Each number is 128 + 32 x the weight over its row's rms, rounded and kept within 0 to 255. Layers, rows and columns count from 0. Numbers have three digits each. The size before them is the row's rms in percent of the matrix's.

# q: layer 12 attention query, 96x96, rms 0.346, rows 0-36, columns 0-95
# k: layer 12 attention key, 96x96, rms 0.362, rows 0-36, columns 0-95
# v: layer 12 attention value, 96x96, rms 0.43, rows 0-31, columns 0-95
# o: layer 12 attention output (transposed), 96x96, rms 0.411, rows 0-31, columns 0-95
q0 090:068118178163150110126129131119115129125123184140144130132092081087092099121099113143027185152184169159162106131141111111122085139109168106092162176090131072136134160128146123121165132097118124069112109138098131128150116096093175121145145203148143123143078096141101162157132104079083148220
k0 076:113112157153106172156123149078108118163129126053157122103071100181127146126090164138121169114119074143148095150169117131128114163105154101114124180158080129084070171156119134160130084127163095157139081106097165173122079118167183134093155199174190122097105125191137148143172122169085133127
q1 094:177109074151096056155090122109104143124174140159165164158138146190138180155131142131109117142160150110119203172165140180102074134117127143122073063112125117120156136143090106134141149145123114102144140106158190117125172101166092157070163125112124143060079146105106106102094156067167181106
k1 089:151135128121090166112127100121126147075131192113132186088167215136069109129143152119110133146136093166073167138175174203140111149118135149141089077109125166122083113082075147089089178135108150130129195130098112073130111139127169108151066095150130117137151096105073147124074102124106143099
q2 063:087127068141141121140173090120125104064135134144170134100105053058086082114146086122143133124081136133134071123088150130112104073161176072142078121149100145130142104137151205104206136095116151127122140133108176105180160172177126114148125150131100119156070158118129148130089115152099124188
k2 069:156123100117138104130107150124147139165120143093123157080093120202131144199085114116131119152133151150142155148104116108117078107135118094069082165101142158081045119105134153173062182137146118122152076108127140065115163085087158102088124117114194121144124082061125106156108092158164095073
q3 095:112104155100117157097145119164146131140158092132112087164090098140069134125134156076177161164084154082064153151164116185079134133113075216082084115098103101193120132172102131108098127167109136146189121124137156135179085155162068188116147091136133105139123138102099135136153170139151101098
k3 087:108111126109115078136144131161164119115070112080110139145170134125104190167121155147175157127135147057142178104140121134129060106077084138152156136096087193112091107123115152142131150122100095187158119197120195091165143085129122067150171119112140127134161137106114186101146145166106211131
q4 087:138147109144125085213125101143096164173144144130122113069147112106071152168150129105085087188122117087128092131129150079134069104178158054150085102194075143100084118154097122101061157131127165092158155161131089120131130150118133152143170135190169113094101124123137112154119139146073094108
k4 091:115089177150144105183114169163122116102176101126129072142130142161081194081069154113172144162120149143072119144109075195141099098126147163097097058101116097102130134101128111141172154149102129075137124110103083077109159059101114145122146095128063119146146151097162150124117101147073109175
q5 088:118078099124145117159112093078151135177141126141154089108181133099130127120137150107085120106158172108159204105169089147134103097087126078140149104093220187134108110093113110158143130157101112176137080093191149138134149142110068120127099105072071182146115129132102172163136131113125174194
k5 089:174111113111141132120169158093115138172141176156136183082148171136131160082153106155047163101130163130115149165119160194106178136141179156131128123128147079119129099135065076103191142133070113115151143185174074117137110171138146076178096175144155153176154118120144117143076165116124146145
q6 092:167154103106125132091154160095094086152153110178083144103144093124152117109188121051147100137144156134103119144101106197050156124127174141154051140086075090138111149172083151133172079130141142087098156143144146174115134139145111152107098118120102105148144124105080073153173114199085153122
k6 091:104130132150169161102127140090073082180123101109048106082160086113141138140131078115136099090121182124203120101176104121150098103145112170140135129185108139103048160150109173161105118139120138174148159107110098117141134165156072072035132121087140145081155159134101111137131089122155128140
q7 103:166111100138120117080159132104104173137111144079158135140138133084080118154112123126053130171155138074135113151157094037146108174105119096133156173099140114118155082124168120078114180128133092110098132119142092182158144170125092086201190080128153160089127099152089139135076147074102109103
k7 112:099157141155136169146114169111143109108169103127196116153105141150120147057177146102111094113091139146154101144182087182130183128087122103123168097096106164081084140139175199178146118147164137113096094121128142118102101152139142158135189096155114119149193145179214108082150118112084153119
q8 105:162124137196190147152128154103089061187171111099112146170073168106128145115137135091138169131142099169080109155196142143163142145110094154125112142163178127100159165101193122093051126118066119118109163163143098099139115114092132169141156130149124111142181105147061160109140108174152127164
k8 101:118134099142166149090136102153129112200117104166171099144136092039148081112113144191122091162155178104137111133169109156187153117079127135123157151122123137155111152149156097120079129106091124146153142102094158118136138076132121130132036140193152176117187148146050159116171105128177137114
q9 100:128088101112111128081208141098120127182085137092134132137135205122174144130169084167155142135130155101078088094142181146086201139107112157116128143094090111201193126141134150147141070122124115151089151157156084126125119181118105064152104098107074139149153132162140131143134151097160077091
k9 092:124127126113135131163111117125122141144128162153074097156075138140108107125151136142114115207098112140160151088114121176100154079172168138072137148071151094158135135108121109158122114170133151206124077142163193129111104089135067129118147146157157102119182151149151096045075080087144164054
q10 100:128093140105110130104089150072138185075193107075140139144116165131153158131143142110087156187160119152118105177102112079067079128132084131173091113142118096142104217092173095186088177162115135096125138143160148085102098124078112123133150145125086108133104159080125092171133086120127175153
k10 096:105102160112099157167122093150139079155092108102102144102130101112157171101131093169143105067134157072189068149082123129148149082123110179118102116202080164167159138101128066111115167100115104160138177114125119086124081139157158084138100179126037112144135137116113149121157113074099160105
q11 096:082125114139132181077128142121081170101183121140153121109080104149079134198178133149108146098101117181142151108090122149119164127116138193140150104114120222110137190124180170128112121153097120143124120159105129126083083122150121093128105055079101109161116041104111123114115175167097121107
k11 095:149143096111174116125101133100037102106196148114122120102086085061130168176182142106187128158088084174200103086083121122166135078149143120157171154096165155184100081109131100129109168115113091095090123118116140129076095126125135134136151142114119134103156111141079100184101098147101151107
q12 103:120072112091136191196152152111122160147076148117117183101095128092132105163136130100150106184158119096078137161187122067168121149118137091129117175159147161181140199121115143130140187123146146133106110115165158134121142086177153163125104128117134073163177136134172173143079150103122077061
k12 096:148123152129129157191125105083133129190131150095113147147081098139089088067126108190158156170138176118108140162076156088121099174091183133115112132103146208166113077126142169143139129132168089146177071101090139138156102133091137116108097161084128070135098163138106074120157160081093089117
q13 102:100141123097107138170130107150100097150171078140152103049079118096120092128123131126117054143187100133177083138147119175165126111148074123193169105138131112143113138170129125106147120117131104235139126152154098143128103203125095123153126142115093105147043143149086161158108130162170164131
k13 095:100088168120135118175092179183162163184199148158166133140107156096131143068029090126113159149130123088118166158137134174146112107174113089083157162141158140141089123122098097101141145171078125135148120132175111138099097123132106110124154124101093144107143052136108101153181150149142102202
q14 101:076139162080108133057155093097156078155176109123149097187156106172152148103099075116156150156103098175109136103185142171114156077079137134139078141181108129142149178086155128084168109111139136102094151150135177169105121131177137141160114180166108143128116066096089159145112078132122141172
k14 094:168078126130170211097171130136093164130065131100209139099131092166097124141087105143115130145143088166163112126167108150155055102154134165128173177139125126129151087165137125140070152085129131141094174110110134142141150075164056135099124183087175158101132064127112154116087117134120134113
q15 104:139132088044103125130117092192115103104100115046102156146105100128169158157094175116181139071161175132126104148129163121167118149134088153126167152146151090162147173138112131114125131115151136115086139140159109064156091110160139099212116168179104125184158075123168156128097160147111089169
k15 099:133101150122119101118152145180144178136128090168037122102089056139089074122070141115157164093137078095101151123119116094174091116148144133102152078125153110146157110174193119109097135137131158145100100088154155084134102069154103117108118127107146136078155117235132126100152169106102114157
q16 085:114122132111218120107097120131138156093116087138117129166149143140142160146199122127111134098216177068131098154114079118066095168188100133127125169114179052130142159130136105159137110110148136061147094156106152118139163175122091150133140129079139139168122128122136134196166176093138183141
k16 086:080145157135099112096114113120106097116113120113132092081127130108136070132133093127111167169140130029146084103115170090153133105076115141113116130135141155133080116092046128102109165150195078081150190108097139158138194140136126129128057136071141108117166092128170143078135095126073099098
q17 088:138196156144134131160128151190167115106100067178137144160203132101134131129167112071155077109058137153096139190138125117109163138074168109124164100133077133143150106130087125197154144143188174137114066138136138126124136090144138123115106083108134072071141099170126097159105112074110106129
k17 082:150160122149104174148114165141135181095107135118089141130133127125081151132140093087150115079108159135144116096143185107128129200075107197163131128149137186169151127115206125072076108083157123092103154065129059118097106119164143154153135078088148161105111100090142109132132162082099194127
q18 083:117098109163162107088150185155158122122070138109105190110184128158085125146145129062121128072149155154149129160141128167082129185120090098150157100079148140164100110137101123171171074141121098086132151110120118115154179136151100116123112121101053125180175117140171111155152136103155232117
k18 084:166149112111083181105109149152125093172103084111112149103146138177137104115183068141130163088137108080179092123078176143145114178158092162159120153171079074118094081112097091109142146130164110142092169162081161108161110123134126089107129188108148134151064164105112084132087189095152114164
q19 092:150138122059124203142141172100157151131106148126085137117093091047197179081140162097119158104129097150164148151126123148135156088131115148102167145136103125096123156113148134121161096096163172180150086164161105099101116125140154174131104118155136138102165128093176128163128132233089122060
k19 090:110078155114148111192149182100107086206101107084124096107089108150107113118082120109171185161124106112132123175091095092144125157091077126128123173138099123109123157133161098114118072167130172141148047116136090084155123154120109114083152129086112114164087157182136166211155124150091122143
q20 091:090147169081151106113123084128116085106162121161124109123045111090060106114096119148148092160142101114151147086098099145158097090171091108119106147153144162147139142125167127100120149177050084116122147094136131097159152097150097166135081142183076139046112066111136126127119077108093079175
k20 090:137153137111128153049164075117099115164092169110176164149156121120067145121153182166152148121116125138059115117139161048153117162188114158122132092229162173117130148134125117145103165140107092156100096124126135155126150151155109096053165128145105143133140131183098096127178107082166114129
q21 093:122120131220141156073164115124104197168141091156085173106129096118104106179146124191071099128111112136131129075104107123088058121119074154140059115105099123149146113084172063162148135126140200160144093089092112117107128126165104134153112110123098193154130145146131164133119137108110176118
k21 100:175111125122107141098134107124124108126072150032121197119151137132099136132143130152162162142114136123105132181169162171139145138136151106057121074076155109145104092133086050141121149090145098141114158140166150133131064060140131111124177110136131110133196079126178113185189180122149135117
q22 081:110080178088140078179149111137164148174121121089144129080143204134118147068119178120104127100127102160104141144112187083166073059124077144150154142147126133090114127122159175119159077152127118132138074164117107109151059084108163144096089160158088129122157129127193160090150099139129081140
k22 110:134105129114161134175108124151155099086107131147186115097116146129118091118095162107150148170096067128102175195136104109127143140124133097134140128136127138110097159124223119174172067150172128104113121121149113101119079073103180180145255074140116144145136097127172150157146116123118151171
q23 100:099099097087168129174142103128161072154155090093097161093135119147171115111067140072136151132188128110081148096094116069151117142105133110072134127157118112077185203163171126080186155150110118140097150100144165137092076146080110135158163153114129137143139099079113138106129141155081059155
k23 090:112105120115135088158147159148114089087107144060106147148137072119113111107128104139179147058198161126228120123117121112110102156194153121137161164109137061151122152144084107119092092155156124154189111112171143077192121151140079096097125190131106122131163115168115151165132118132182122123
q24 092:094075123090143161129112146116148120121070085139166117116220107084103140096186113099111086120175117114104109172091133080121133143107193189095123119177114124155165166103062112107144070164132079072134109163104107069157104110126162132109092104097134158118164120093119178164120116124156134174
k24 090:109057090145116116120114083152147090110165087144143117102184157172119130112125090113096144089178204132151149128115177145119109114087159127156102072089169114201081142149124086125146152151163070154143117083097124138150090076106120158093158166134149170124068138130097117079076168163113078113
q25 099:156108118159114126131119074162137106163111152103087180166152120107075162111070137120107109112195131162195155127080131117122126163090194122065117127126092174075077094121156129177083117125135122121099135144124105141113121181119144093126121185154139114147183138103154183183066143109190156086
k25 101:111082145181179112109113106152124125155142101147157126105089134129155064085149135182126132113131081171098103101149169127115099039119167101042131118105107066144175148150148196122148134129166133086099051159103051151135120148150134138101171116121143118144128170128147171161090135118131105176
q26 105:163105244098168118147131103114135113101150113146178144125160124091169135177149102113108175105075132085152192149175109175103079144133129115109158113142076171151166110161123066127133167111110107174111110123192093130155093100152088121122146120116135123198113125116069156102136139144135199125
k26 100:141119055137106122145098153079185193135134155123142118108191102112153113047153105155098149126128121163135188144167137137132185125113089164191100120108149135191142080154138148128120142152149164131105120140115087113106070144133146154165120186075129169119115090102101148171196113177072165122
q27 098:130080157173155164084123145147125174156117093088121107091100063125163146132116124146148179133088136132128078160116127152101125104147174138098184191142097084156191086142159089135117120106103140158148130080171160118114182093139109079106069132080145173149155103100141079054082117132134181159
k27 094:205176098091163140061170095109157166132120161128102122091094118155125132115083128050096174145092175139132114190162109059083144108148125114157155136162095175136100158102152118119074159146202143093081081149143137126120126134109144147160189167126151136152159188145144103128116098150139146105
q28 101:104135119134165174132144133129090111127144174121088145108140127127153113122077159166174084146103097122135168143146106169120118130107134165131103097125070101114112151058067076131112065083150147092125161089114156126126088128072158153195161171092077150159132194183149126137049124140079183121
k28 096:123162145133074171146125123122059151189094140115140145075103146136114112128143105134066162093088098139137051146114122143107124156119112134107113145142090065082142150154137106113119109126128100200105182168135117124132160112125181093134174143052203103138137120165046148072133188149138143129
q29 096:128150112125122141066182100099101062125057093109076172144109154151116107169132141129126194162119111063091159080093105167163117090094148116148154136163119126035116127126116157133128163164118141128138130170087114103102166094107178140152178103070126076152142087096128165185136098131130113158
k29 095:066128133160093096067088122073098089135140096103105172128153083147123123138113136161160161144114105108142163114126131137158136103128169168063129102157077125158092069138075180104151163144162123176091153080116131135155152132072069089166160118128131204140109132128129148160166135105213137080
q30 099:097157062137123193159128156127123152105161122085091092111176126096146164182127106148161157121090106138078076176132101106128089113124116144112176134193143111064126152153154120137117078124137060146063107129119178137161150081128157149139133149146114154110079056143145138160191163103113140064
k30 089:120138163129124131180101119135151072138133121085122135072128139085126124192095094173173149097115126149163123152176104074070114129161071156093181077104109135137094118138105132107106158127153160088133087124136129112115171074110159091132056145132160155084101088123083080130047105183080159107
q31 092:098111165116153059149143134094131131133128112103187128151150132134079102199156149130094145106139206137159077128132210167106092143106127104132122188116099073135121078149096128077158085133107211126118137092117134139150185101109118146155136152136119104154130154093154152175098149209132152079
k31 101:184076138123093059114192140139130127099130108139161160158116163180184120085155146081124137109117131104087080119130105196113106169139092166101080119137142095149061076115141206141109072127119160180140171112133173077131097114158131094141135105112119145148122177116098119118188131165095140086
v0 091:080181087106105094095067145123110160169145123104140081093134170108090102149163120121113152086115085162105131181156134051126135092170093154102134158130115175150087109113103117097118146106186114115147141076129163113219173178137132132151126108143138103132168055104099173097107156158107134184
o0 094:184115122124115160078123117161129121105069151098158126136098121103140152123145134081122181140113115154160139154126179095061159158171188147039088083167074133143150149214133097129115108158125125123072180120168142071128162124106110151169132116075133176115180126099162131105131124067116135124
v1 101:093067134108080083082140127103144103174161106076135157204161155095131126108070098110122195127153189155117125119131145121136091130095059150064156132146097096127102114111112190105131149062111126167096118139100164179131142068138084139129133133215123099102119132164134138087103143146119104139
o1 101:211063061221151163078183120112129153157135118079108124087108144135106118144063110091128145141119133133089146114145127151123151115128071097091146179096155087136138122140192135143130118117160115136131163107109108083147085095106098115115163083129085094084194120167145146137166147136121073093
v2 093:161108116103177152218140090182100153160079175147136158114082160134092151177133123142171119083123066107149113156143084134120147198138139120126194122143173154141119163122104136123091154107152099117126098109157106078147140133118087101136145120177174165171170133126032137136116155117162137068
o2 101:111151096112155090108098187078076055156125169156121095114120116117096136141199190183094128080137123126193056118100134133130137074095142156129144141162100139129103108166131173153136130117139100154139140148163127073141104117089085130079126163106127123109115207079120118075132070137153180129
v3 089:105162103200121097152114103132129149135149155097095201146145131172088150138187098108095130131111113104100098075101097198129148117208113100102147077092091071092176075120106133119140128100192144135120072174099077127133116143134135150132120067090145178121169149159101096100105145115114083131
o3 094:085177082168128111176138138101107113092117129117184138093076102119112065095085070148122081176145147171148144094162152096122129156129118109129107091143131166115130135115144201084179125116122125157105214144137117101143135142056150106083093128123161127118072070126138092114209158141119160103
v4 083:156095164093160102075126080116139167111114161111118134152081080145089121131128187107114086135149120141120133113147167154145090120141150130164190106112114103141124134152072117112142090024128126104125132079070146140152163160189081094109101124095145140150138182160157064209150133148111186096
o4 088:118110163094133077126133200072129112141162111096112155116162109149105127100144094095120097110131129137131166110113125178076134107104178115091075144094126163141178203145072188068124095148145115142179058096120127113159156081160112118151103086154084169106145100138137095090078107188139127081
v5 087:108164138092125138116130163156144133118084171061105135146145149158113162129103165140118105124142134148043184161149126186128128027160127184111163134076125118123126181111120144076162132172087169053099131152161117143105139172157164094050148123074120112126168131116099137117173133135098118149
o5 089:076131162091143161172100145082169168153050118076064130121145105116118175139085105077118142161070102114171124186128141186145118165094071106117084121193116134076161150111122128108151126061108120142127142098127141162096110124095135177134129127141156209143167098137156123098161155138089145135
v6 091:098135136119087186166136116196062144188113120123162135108153069174122136206090107196228119123131128127084084065094119141139090153161127116124136139086094145121128149125133134158076079164115164156193142153106126133145105114099100156123074119131128146145093116132120113106169103091124089155
o6 097:155125210145147129100155131095068118103109147190155102114181093119111111096119107200105140212168105106176067115132140192146107124136127142108112097144159111160129081185148104165146111068169142151135112157125088169167147192128114118066123168120110126098122110132122102149165076119132144169
v7 097:108091122104199151108104128156191137120099207159093125120153152077118107112158117146103129108131061127159180130140169081150108073119085175093120101144086138077196170111163171079150094119102093122133131159183139113140139154105138119084120096163095192098171137123133141166127079158105091136
o7 096:104111109189149112143110184099156106069133100155048131144127142119150115105114099106148118093126072157123162135116083108105190071150102114198110049124125186107070089127115182188125139145129080105096161139109134140086156077121081126155179119104125174125136125163173166111124133155099151142
v8 088:102099105171077112112133135111142105170154111115125167081111119104145085087101095111040103152148190131180102123127100126098058126121083120101148086141140106107064079086092154068117144138143096153155124088123107079101159112061173114106119088100141132107085105108073137164188151137137164096
o8 092:174126128126085182147161188174133075146136159067138166144099127134113110145137122128123164102169169119134128118154124132143178095149073140076223121135155104107120084103147159114097095119080122150151129147114084144182127073156091105079094108131155165113154140087157187194139179148139185108
v9 089:206092147133146132139199133084119102101080123195110109117153171162143173157073113096089123139131106154142130087116164121148056105188116127164163167117155166168111155155130131177181104108129081118125118155157152099165141156105129133110094029148128153143073130156126140100098133113102076152
o9 093:181162105150190129138138125113116155109159150131022164115180121180142161068155130099144147085132165164147098072123076118158191145169174064142122134134142159081096116148129112081133110095089102139147164165161152144165143147128162093133119089138082137064078155133133079092125129138125147135
v10 085:107140152174115111107115155105104122075200145158162148167136125114196150179138127113135140122127105096128110166108154153111179157137114180173100092122146188141128125158030164156107072151130116157084139095152123160148149124087167173127115165082179145127142139184153120121139064151183078167
o10 081:146088073166113141094101107177108187168182095091133103150177074115090204138160115143126133123144168097145145131138141143143149185106118131209130125071137157083118151128058068149118096136117127099158129108067118126162175200088085138122142156111141140150160135112090127072142119091101120129
v11 098:136139141099164116096105166160161126122077107153135100184141152134057162125113134088129123138090074169130136151145074117150113135134111171075145195104103128164171126215133175109128114164108076097156156131101095122103154178097188152152132209126140151089085111164147094104170154129170154164
o11 099:133144128110134064091111108116178137122160148144081138154102192110125140171103103135137135126100076164106097141195200161150132160117201082143191123105138141098141151182081125145113141130172115073088115127157128149168108137096163139067157082171193100106162100129133118152144130129091165194
v12 091:144127116155135165134132122167117100099166081104196092127143111087123147154169177150135095158145113042152171180100190086139134091133118214129159113143152126095123152093150186071109132091123129129143129178080145121151132161146123104108076141152171139117104121121145180124113121077220087117
o12 089:131115109177112118144157186093073175094131121144156153123184168150160128162160156116104122104123158144178088118134140158127115126150160094143113108128074129078127120051063127153101117102181106113090154131085096149031162157120128127098167124123137219128169120142087140121087148140143150061
v13 092:108122144175114176157184127119188115084128145163113136089078096117119118122125118120084080202187117136075143108125170079159158153128107145118130094117146109159208141121097120078124147105173110102175150084129119170157120192085102179164137190092190137094144134105119107103099119125082093119
o13 094:137128093097120144153107116122126128140139076145061144152079110093171117145139144170094080088080181120169116106182134146131129110144169149113130112057108158082151084177084142111092146124162148102137190147073131194118081109182112102145101171077138129113123128095111078153083162131118104048
v14 091:097070132157135111115103179149078158156128083164135131105159099122112228101129140130136079130117107170132123126167132111181131111083143114112153077152135113144127176120127203100091084134116121164147153089138135141145149164117136025101131158078071107076113178120126128110050106104146109115
o14 095:155084156074113049103161174154106201122142158107065208148119120070140153191109148120122088137150144121116172145125114140131110128124140102172115068126144111116110151092164151142193092159154190076118126154128126156131128148141111130075121062075153104128167168104110135135139091158151155091
v15 087:160053120111089130137100130172128126215189142130093092109106196103064168039123137144115174126116154178137145146122119158125138138115149181093133091133174147196160102128092164141166126135128186160104157130169119155171143151106177118136121193124121149125140170124155128123113127145077090121
o15 095:107063104154121122112153138115128164110198118144016091146155086107118124140130133081086101167105144118135105149140130137106143150154150173112183077130104070106121135084150139090158126200106148180123141120170129090160140126077103167184164131124143083169128077128083107180169146116080144127
v16 080:110144135136160062140088151150165119142142122164135143064115160126141173168175099135152087162158127102126195053186133175059150127096132126077110100140150125136080180143133126117146134094134159096159212117141134204170094076136118170119150120186131109133145114100079109139156109111145146093
o16 080:166150182083051120153139120169095095166107110152105054127083093095129136087144109118064102137123161182110106120100150181153129110093058127141142108126119190130095178098132141139113136143179103130127170130147140049102149160164146130170100088167117137114118169105064133120099167133071109114
v17 104:181104143136093152193146153116130109116076124163128116158066097118147142050138157100142106082071117113109140124073132181132114124073127089149091117141181183080139149112080136153139174134113091145158113101110142158065165134157085070156154146161151171081125088151114089088116135186149130090
o17 107:079138141187167094120028140129093114159191145181139172129158139118144149173156163119128111121146107082156160092133169115160094112147089175105160164144132174081066174147163062120150163109099097136168096107094150089196095151151139145134141121115139099129112111107171126163073141135143159150
v18 091:077067136199180093105109107056056115147156140148128100109092087163159077138153104092086110077128156115101091097189169140104115143108131149124152143111145136145140067126114127140160158149119128085159128123120060159063128118111080166179100122111131139163074095122072139084113143155119113100
o18 091:151065134129139118131177084141206136125147168137220099131127166097114146098135151105158143088118159124156132146141134128119110064137102119137157077093118143127156117181089111052229135132102060176118140088129117103150101107171145112081071081145112123124062118093119129122122157108123142129
v19 088:134104133121182194140132158101114140100160147098121067132141215129091173100113130174180183167174163123198085084163148113142114122153122186094143178164173086111104140127136122114148092166092070133118139122138133151142146145130103131102168184150100105140095107141165118118206111143148077154
o19 086:155092155148152095097200134173112139101121090114094119178172159104152133160106170103071167093151083125127056134162146143135169087107115144142148175111098152084151118118144150068062134173111134109165151150089191144136156175111149141097163099166148151150138144204125116093136100134139058155
v20 092:116121181138101039149086176157106135086172131149119126139161183158128140120092146126112115157127146158091115104158146104152128140111101151111102132078145137137092180057128150061097079151171106091116107233149130140114191147160121118114084133170144112124155145108146147065073125180147147108
o20 098:119189104181105107155190142122112160106137142110123170126103101022114147116141138114149094161180116105118114190095119154141138156112088087091140149139155097078124106127113130120145093121125144107072183112067176144119110116095065176166183120166080113105138099074162123077133184107145106121
v21 087:168150119130158145082140092163137091141067192145133063149188096093150144108088123211117145174155122129107126106150135147138110146130125138086138153061148146128107065181122136098099219149112156133178129085081094144146142106130160113188115137075140126137197128112111121138141128169167096158
o21 094:156076183146190150151112194119148096137099133140061076181148200123107122136135080142122172112208182118134080147125109089130101146129145129085122153130133118159174175178121117147103150139109109131065146115088074115115090109115138141111098138128202135166141080099103079124141094157123146089
v22 087:153117042149116102122168166127119109091134163080146176146176130177073161053125151097146132167150188133147123083165129107109087157122109156118075140142112175090115133154136190157162124102131160109107098143161128163067102116083142086152139079098148138156112091198098074122092127140089112132
o22 088:132166058136079184124153129170097128154141140161109114126168121132106178074140134111149160147099158125148149091132139153065132096122082096117169155080173121103138139077187178146150165138130141077098148117104103105123112145092177119063114109130158078104076071140196160179139073140114134083
v23 079:094157145096123107108157107127116071132092090127132104170116142128075061072147080136158174150173116140113127114101154119109190102080148104080188100127095112099153122078181152133175112114112078093109148129120066142123141190098143087121135091096132107133091116173108188099050125138149159083
o23 086:125114129147138123152129100103198110082153130063159119174085148105115142153121142079197097121037170155136142163160146130134130066185102136135101177156115112118147097100128149146141098100129171130095161175134107108089046168143167136160127088138128091137181096110096158127118095134167202141
v24 091:152153152142149095143016121126099121136093107196104140127147121182145132125150140153156160100086140160121056125111138119145138118155131185117095094059178114080092108105149213176162154120116107071120162126178130122111150122103166130074157109128136096110161145170179144120192131139107112139
o24 091:149132168174146185179148069117088123131107116130137143127107100118105117156169136089082095134175103177130133158145097094175090072105153076153168108142170137073130151139095107148181148110062160112114089152128151093131139188082104234116102104144112124157164110146137149092141133100101132186
v25 090:106162147106168105120109146111147143159136132122111145161114161179131162131106114121103158103113144190158116122104115186107136129135136104186142151111113228130130071171163152130096080140098131089148152089151213129122143097094123085136122218125099220089151153120163124155088075163153124105
o25 091:142128160127118121126097134153120149176145097169129134106172167160064116154065133107166100129153128080097187167118185134164116127128093112168133095095116140169099137138072090076117102179135076085143154148156191130148115141083126169186123143145136071083185106136118103128151108179088206107
v26 088:153153146125144112106141104136139156122149114094091093069057074136146070069120102138090094125102152167109130149134085133075068109097140140116160090095119109122099129126154138140158054132203132132157085116150093181106144129100104174085132141122141105137173182161128114172144178076203110084
o26 090:120129162142123146207178111085105099101116114129163167165101129152151109097060103120158184108081156106125095161146095123125182122090147152128194120118091126142163199091122140105161100139121084145128066087158133179128109156179085140095167148135078089133139128054122160131083119127079140082
v27 090:081106115088139052124125183118183079150157142150115108135161103158137150134157128052122100088150124142112112132132141141115103119076193115145109042129182125127145104197205107085141122114135116164060088169169167166118175089102102139168098140134104125156094089138151130128137124088118097143
o27 093:155119085093101103115138135118050181177136147048144119196110117178162147185127128120179164101125111147086123096097117103159106104140090111128168094148139137154097118145127112140131123181158101172087143142173134164097084169175133150183120093143080121098073082138200151120181112131093117142
v28 089:119081094095111139115068092124049115117126109139158157096157130101152135152179170109135150108131177116182132136123146147185079097109125157103157154103121113087101125138172132083148008098149127180141173080129134108110102182142129128127138165085158129151123086145103128091077071146103156174
o28 095:163164110170095112064194081107155127130153156093114138088156182122129129115149079056063125188160144198074149169116109124134145077143150176145107150141117147124128101081101169112167113155144125161116099123114112180130164129117105122101130102089160135125176122128199089126099102171183162154
v29 088:090193116169143157169093151123135115164090069145115155081078099120117122092121120129165118173131178094163095130138159139067185125110151085110158191091096107131131117108062099117181150167186103119133050191147135134108129107137107162165086118166132144180141138159103136080120167136151152157
o29 086:077159127133097115196129086103155098156100156163170094162142134115166097102120157155150163086043144106172110122167128201160169156157126155102156138148128100160114156133141069122122134133144125113083103137082120065145132097145102096111099124111189140099091159163106124086173181145180160195
v30 089:103144147185165085160171116160094196109152135162089086141135092147146098078120123063171153091133162120166121075121142123117155134080139116062116110115116106171175150123146100053123147169087141161160165101158097144127098137144117180174190103135165182116145160119133130078116151089150169086
o30 098:120174153137141157080139155111133107140121101171132137114066125083125122142130098188163059141116107156136131133120112114123133086156108205189175153134164144162144139140131071052107098126149191136125214079101132185124123072142153110112220080138140138144101157101094105121146149135129127154
v31 083:091159090116126072122176095087118155155089132112160073140102129098142108139115106110139103090170087103130141126142114111129181106081057162178154160127176101127112148074141149074132163100105108149116160181152186108118087098127152085120066161065151136155137131205128077119123150117068091153
o31 091:166136099160150125133066193101193191076068134051185139162155090134126138084157130138103107107103061113118108116119128123080122144156104197120113126106123095066087138135111126090135174149175124060143152156119127125109084097142134205082104154130096122111139154161114148127146132110113163122
q32 057:178125130139099107101092140111196116171143105155130160136121174119132152146114137111135106172140187172113163156093096103134169141187187120115074111174118116119049147151125182088125118106140128192132066105155189145133099122070131101120184120083099157097157082160124158144124108063149122176
k32 054:122129116065145094090118127155210156106098195104107118135122096126128114134112151118121142167202106129103106130098130121184110120089110140102125108109082155175125150114118155164111129116146105138145089075103176114175158141142146161225159157102172139174082076190176148153123169145113067093
q33 067:142145153140114091064099041128104144169120083165127115111168168103067134153138153166140135185141179120134144151140100073104132096125134118122078120171106076103060112142087129127114160110119134087165134165129180140125117189119195142105152119095114169162178163101151139167177081149174155161
k33 047:083139118124173165103123218105162077164134153141171131149142135196157118134192112133134187122180148173200127115114080242119175125116136138073120165106078099161119126120137151155161134139085133082171094128124117116128107104169126152125119128152109120092078108138136140118102129161096151096
q34 054:081119151113089126172120094137061148134119099111088117150104173189114168152118206133156182201131097071084115130151146119129095074091093146145135133090111079153137143121149157131029110149197113136139164084064105170116075121138140128111159131114173121096144111114139143105140163123156114143
k34 052:133130161175187129093068147136090105109100172077110170111176114172117141142106120126103119101119127172106138146053112120126176133204122133096059104134103118067124085136207175132159145107154155139093173130080173158093155150107170148129142101094113132136159134124091120142158080088067113101
q35 071:106199109130146153115077091062144131154114136123084181123131156134147191081099093150136163162149120178126159123118072135146167124104172099124069109145118141192100118084111143131165069108150135141117137116100143116102157211147131136102111100123071203126106063109129091089157158179127096131
k35 060:049081074131125090107136153101123162155136122097095086067116144150100144158120150136121080125155099175093152154143107126103170131126147145125088176121126197103150119089135126146122072152110133065132149164057068186171152194127144120108135139097121180131144106152080157119120187121065140160
q36 074:076119131189137119170174157130114142139102158077103116091070124105153049098102147134162144130135127094073066050165139148166138184139087149090160083120112153133148153130149191144059119118139147180164080084129097111130110060164109090121083124135143140060125129122133136139126154103126131115
k36 060:117080109136079133174187096124087158166149162129126118154109150135064161082089145153088120114170123134093138125114074089148149083154115079145086142125111103120132139114141115101177173126100124099072086107200083139106129167169078133116110158166144195135131110162025135095093120110094113136